config = dict(
    num_hidden_layers=8,
    hidden_size=896,
    num_attention_heads=14,
    num_key_value_heads=14,
    head_dim=64,
    intermediate_size=3584,
    vocab_size=16384,
    hidden_act='gelu',
    norm='layernorm',
    norm_place='pre',
    norm_eps=1e-05,
    positions='learned',
    qk_norm=False,
    attn_scale=0.125,
    bias='none',
    tie_word_embeddings=True,
    parallel_block=False,
    extras=['capped logits'],
    init='normal',
    init_std_qkv=0.0136,
    init_std_o=0.0136,
    init_std_up=0.0136,
    init_std_down=0.00681,
    optimizer='muon_variant',
    learning_rate=0.000589,
    lr_mult_o=3.0,
    lr_mult_up=0.883,
    beta1=0.93,
    lr_head=0.0119,
    max_grad_norm=1.0,
    warmup_steps=200,
    schedule='wsd',
    decay_fraction=0.578,
    decay_shape='linear',
    final_lr_fraction=0.0,
    batch_tokens=131072,
    max_seq_len=512,
    doc_mask=True,
    train_tokens=1195000000,
    max_steps=9118,
    dataset='wikipedia_en',
)
Each number is 128 + 24 x the weight over its row's rms, rounded and kept within 0 to 255. Layers, rows and columns count from 0. The size above them is the row's rms in percent of the matrix's.

# layer 3 MLP up, 3584x896, rms 0.0253, rows 3562-3583, columns 448-503
size [109 103 124  94  98 105  98 100 101  94  89 104  97  98 103  98 106  96 103 100  94  99]
[[ 95 101 153 138 118  85 106 139 158 131  96 108 148 133 131 139 117 129 113 118 104 155 124 161 117 140  77 103 132 163 144 136 124 144 134 154 130 151 129 167 137 137 136 142 145 121 120 110 144 126 162 122 114 149 127 130]
 [ 98 125 124 162 122 186  93 112 144 115  99 172 127 138  77 139 107 112 108 102 161 127 131 128 109 162 144 127 105 128 104 151 153 132 129 140 124 133 198 109 163  88 112  94 130 206 118 127 135  90 145 106 131 140 141 149]
 [124 131  97 100 122 144  96 128 184 125 146 157 101 129 131 114 140 156 148 112 136 122 171 119 164 155 124 117 102 107 125 125 160 112 156 153 120  89 147  98 164 137 154 113 126 154 108 127 119 152 139 106 101 128 152 120]
 [139 121 118 118 134 114 142 117 140 119 115  95 102 124 146 114 122 104 145 145 112  87 150 133 147 131 148 144 128 137 108  94 105 125 156  87 142 125 150 138 101 111 129 102 121  87  87 108 123 184 176 129 120  77 126 104]
 [155 117 145 124 120 102 179 136  87 152 107 152 104  97  98 130 125 204  88 156 102 132 122 123 109 109 136 106  95 128  91 108 123 109 126 146 101 169 151 127 177 149 124 115 137 162 100  87  92 118 137 130 135 148 148 111]
 [154 130 125 130 143 145 134 140  93 155 126 158 133 102 109 141 156 141 117  97 126 104 154  97 110 144  96  99 152 152 108 129 127 122 123 126 128 132 129 133 148 173 141 140 124 118 126 110 154 155 128 131 164 126 100 117]
 [140 143 137 125 145 115 159 144 150 149  98 151 131 126 113 134 137 115 130 154 152 119 110  83 106 122 143 132 115 109 113 143 134 169 137 166 166 124 130  90 170 140  91 102 153 112 100  87 122  44 144 127 154 125 132 139]
 [112 107 117 193 125 153 142 127 152 139 132  75 135 129 122 174 144 119 165 133 104 150 103 121 142 106 165 142  88 114 122 135 143 108 191 152 162 113 119 134 136 115 135 111 126 139  97 159 108 115  97 155 124 111 122 131]
 [126 112 107 121  94 106 169 147 100 107 149 104 143 114  88 103 142 166 129  98 155 139 138 120 157 164  99 123 101 151 142 164 100 128  88 143  87 139 133 115  96  94 119 132 134 107 120 129 135 106 116 102 124 127 125 131]
 [183 126 120 123 126 105  82 183 164 102 131 109  83 136 105 111 111  80 139 135 162 121 166 104 109 164 117  85  87 155 129 132 139 143 141 112 142 135 133 131 110 146 123 113 158 119 114 114 129 141 130 117 137 163 114 130]
 [110 120 127 135 151  67 142 125  70 144 108 117 135 118 149 114 161 137 135 105  95 132 118 119 128 127 102 181 136 112 152 102  61 174 130 119 137 143 116 110 113 124 160 141 165 108 122 151 135 149 142 102 105 146 120 140]
 [120  88 149 152  88 124  91 185 120 177 149 107 173 136 141 153 150 113 121 144 155 110 115 126 117 129 115 148 130 126 159 103 127 117 144 130 141 143 133  85 144 135 113 117  57 109  85  93 111  87 153 137 118 148 135 111]
 [ 95 127 136 124 106 172 140 129 137 133 148 104 133  74 117 123 133 141 134 100  93 151 132 111 136  96 109 128 139 170 139  95 106 110 151 110 132 127 145  90 161 124 141 148 130 137 132  96 163 152  99 122 145 150 143 128]
 [ 96 110 129 104 113 107 107 117 131 121 102 130  91 161  94 163  91 161 127 130 112 154 132 126 121 115 133 101 120 175 117 100 106  96 121 156 162 133 129 104 144 139 122 165 128 146 141 141 113  87 102 123  89 157 179 113]
 [110 155 162 135 114 125 154 103 100 151 109 114 131 146 160 111 135 138  95 100 157 138 121 130 127 133 114 154 108 142 114  73 136 138  94  99 112 154  78 132 106 142 106 100 125 103 166 160 124 128 113  98 133  95 137 102]
 [109  83 144 110 130 121 132 107 145  99 174 152 140 108 129 140 124 123 125 121 106 110 129 142  87 114 145 153 126 171 157 137 109 156 159 117 108 128  95  95 166 143 107 105 112 100 130 145 133 133 110  51  97 110  95  93]
 [ 79 111 139  82 100 145 163 149 102 106 134 114 111  90 107 150 110 173 110 168 167 149 140 123 121 127 112 112  63 112 107 142 143 138 144 122 149 133 125 134 136 126 129  95 154 128 117 135  80 134 133 107 102 132 171 127]
 [158 131 123 151 148 104 164  98 127 136 119 103 108 125 101 127 152 146 153 134 117 132 155 105 151  87  99 139  88  89 145 168 138 132  96 143 123 120  94  97 165 143 117  80 153 128 106  88  99 100 132 121 135 120 159 126]
 [156 143 133  71 108 146 143 135 162 149 176 139 147 128 138 114 118 114 112 139 117 133 116 129 150  87 170 139 114 123 124 140 106 159  92 145 109 144 143 160 126 155 207 138 118 127 149 149 124 115 107 149 119 104 139 114]
 [ 95  99 160 122 134 130 142 171 147 162  83 111 150 163 114 126 178 138 120 103 105  71 112  86 110 126 135 146 167 110 140 129 149 170 122 117 141 178 130 114 126 136 129 164 135 105 154 166 116 133 126 143 126 106 130 138]
 [113 137 185 166 119 126 106 166 113 157 121 115 105 151 124 154 119 134 163 112  93 143 101 100 135 125 123 141 118 165 132  52 151 117 130  95 118 116 105 130 113 125 173 126 133 119 123 149 143  96  93 127 130 147 148 176]
 [132 114 100 119 148 119 170 108 144 114 128 120 124  89 114 113  92 144 119  80 111 167 122 137 146 162  84  89 132  90 132 138  99 114 142 120 150 115 168 131 156 103 165 104 101 101 112 113 128 114 101 136 144 142 141 110]]
# layer 3 MLP down (transposed), 3584x896, rms 0.029, rows 3562-3583, columns 448-503
size [106 102  90  92  98 104  98 106 101  99  97 106  88 103 102  97 107  97 101 102  93  98]
[[143 158 144 127 138 160 145 154 135 134 129 157  99 151  85  94 124 136 149 129 139  88 117 145 122  96 134 116 129  96 140 173 114 142  91 119  88 151  95  92 168 134 102 104 143 139 120 105 149 123 127 115 123 159 129 127]
 [ 98 148 119 123 150  96 135 142 155 152 166 134 130 129 175  76 120 132 127 143 112 108 134 126 100 106 117 102 176 144 119 122 133 100  81 116 119 113  81 111 111  93 141 117 149 148 145 162 145 160 120 129 139 130 125 146]
 [102 140 130  69 134  96  95 117 159 113 102 167  78 142  96 141  94 144 148  82 125 147 130 107 144 137 141 152 114  97 110 139 107  91 163 137 144 103 138 112 150  83 146 116 121 137 109 147 136 170 126 109 112 118 161 147]
 [119 144 116 113 119 149 121 148 137 106 126  63 122 118 122 106 169 167 140 103 169 163 147 119 103 147 134 175 133 126 124 151 142 101 102 192 110 122 112 128 172  88 122 148 177 156 131 124 159  87 117 157 124 150 114 112]
 [ 91 147  83 117 139 125  76 150 140 148 143 143 169 158 156 118 111 113 103 107 127 156  90 129 127 146 147 176 122 121 112 111 159 124 145 144 125 123 155 148 103 112 131 148 106 137  83 152 138 177 157 116 161  93 185 156]
 [104 125 114 156  77 163 139 143 138  99  78 121 100  85 121 139 102 137 134 135 168 146 127  91 155 133 131 125 135 137  52 114 133 116 130 119 101 131 174 129 103 134  70 117 148 145 146 162 102 105 121 120 142 125 118 160]
 [136 144 154 117 121 111  95 137  78 164 182 144 139 167 114 108 131 150 141 132 114  90 103 174 162 102 135 122 164 123 115 105 126 135 115 139 172 146 126 140 111 158  79 125 109 124  90 169 112 138 136 147 161 158 150 122]
 [126 112 123 155 119 107  86 118 112 122 138 130 114 107 143 104 125 116 127 136 114 133  23 136 104 107 137 139 161 159 163  78 192 119  91 114 115 118 162 162 158 142  95 141 132 114 134 143 104 106 150 105 151 121 100  66]
 [121 103 133 161 123 134  83 110 103 134  89 165 130 102 121 116 145 112 128 104 168 166 146 135 103 148 184 173 171  96 129 161 137 126 133 120 143 124 184 151 143 138 143 152 148 119 132 140 141 185 158 120 105 107 113 132]
 [127 140 151 123 108 127 117 118  90 145  96 152 172 120 142 138 121 129 180 129  74 126 126 145 160 105 131 156 126  99 143 150 126 149  94 146 134 146 151 119 200 105 122 118  86 113 158 102 120 147 139 165 137 135 105 129]
 [122 132 130 163  80 140 134 129 121 134 101 126 119  96 113  96 136 150 104 141 118 139 161 147 118 144 142 141 152 133 121 123 149  94 165 154 135  80 149 159 113 107 114 169  68 134 120  93  89 104 128 149 157 129 127 128]
 [130 154 138 123 115 117 126 167 141 140 130 129 125  74 150 151 152 141 159 167 160 149 118 105 125 145 127 155 140 108 174 156 132 137 166 106  86 119 129 106 111 121 130 139 122 147  75 122 126 112 135 109 140 127 131 159]
 [106 147 118 145 175 137 124  96  85 109  79 134 104 140 109 133 165  89 140 104 180 153 133 105 138 124 131 132  89  93 133 131 117 159 106  98  94 164 161 108 133 158 123 113 149 120 116 123  19 118 129  90 113  74 122 124]
 [207 162 116 143 130 127 118 110 110  93 111 103 163 160 135 119 164 111 142 114 137 177 150 133 160 127 140 135 157  63  84 123 118 131 141 147 124 155 145  86 123 140 146 147 145 105 160 158 147  98 131  87 112 110 164 116]
 [165 152 112  75 132 135 153 200  87 128 138 101 127  95  86  78 124 115 108 108 125 132 112 147 166 128 108 162 140 132 120 146 165 150 124 192  91 153 161 141 139 180 101 111 132 144 116 119  83 123 127 188 154 152  84 111]
 [152 167 147 136 145  97 109 146 131 117 131  43 127  95 103 148 125 174 141 120 163 102  95 115 151 107 117 148 127 112 105 165  59 170 167 162 143  41 133 130 124 126 135 129 135 101 136 118 129 128 158 138 132 106 110 127]
 [138 114 127 122  93 145 162 126  96 164 176 111 107 123 108 105 128 132  73 131 127 136 134 104 107 117 117  92 144 107 166 123 140 137 150 131 123 149 131 166  99 116 139 101 126 105 135 114  99 166 128 136 147 184 147 150]
 [129 101  47  95 120 122  97 133 133 138 163 106 144 119 129 117  57 114 127 142 161 137 175  97 132 135 135 146 129 141  91  95 102 118 128 128 122 133 170 169 141 126 122 103 133 128 143 165 122 147  99 166 107 123 133 151]
 [128 147 133 123 117 161 194 119 122 138  75 116 154 171 110 151 124 129 135 121 128 103 114 122 132 133 109 144  71 120 123 153 118 173  85 128 141 113 138 153 128 147 112 120  92 115  98 102 111 159 149 107 135 163  96 164]
 [115 105 148 167 133 162  90 115 134 110 119 147 178 118  81 150 140 110 160 165 101 117 132 139 135 151 119 119 121 114 111 141 160 113 123  87 110  95 117 121 107 146  89 110 121 176 142 133  89 155 158 108 135 146 174 133]
 [144 136  92  72 131 115 130 110 169 128 143 139 126 141 141 129 133 145  89 141 166  86 149 127 129 101  99 131 181 125  99 147  96 157 118 149 148 155 133 148 155 124 142 120 117 140 141 114  84 169 128 111 151 109 116 129]
 [105 149 168 142 138 139 138 141  81 178 167  91 140 151 162 132 107 140 136 165 149  85 121 111  94  95 126 151 167 139  81 126 136 129  80 126 144 153 125 155 128  77 115 166 111 168 129 141 131 136 104 102 130 142 145 123]]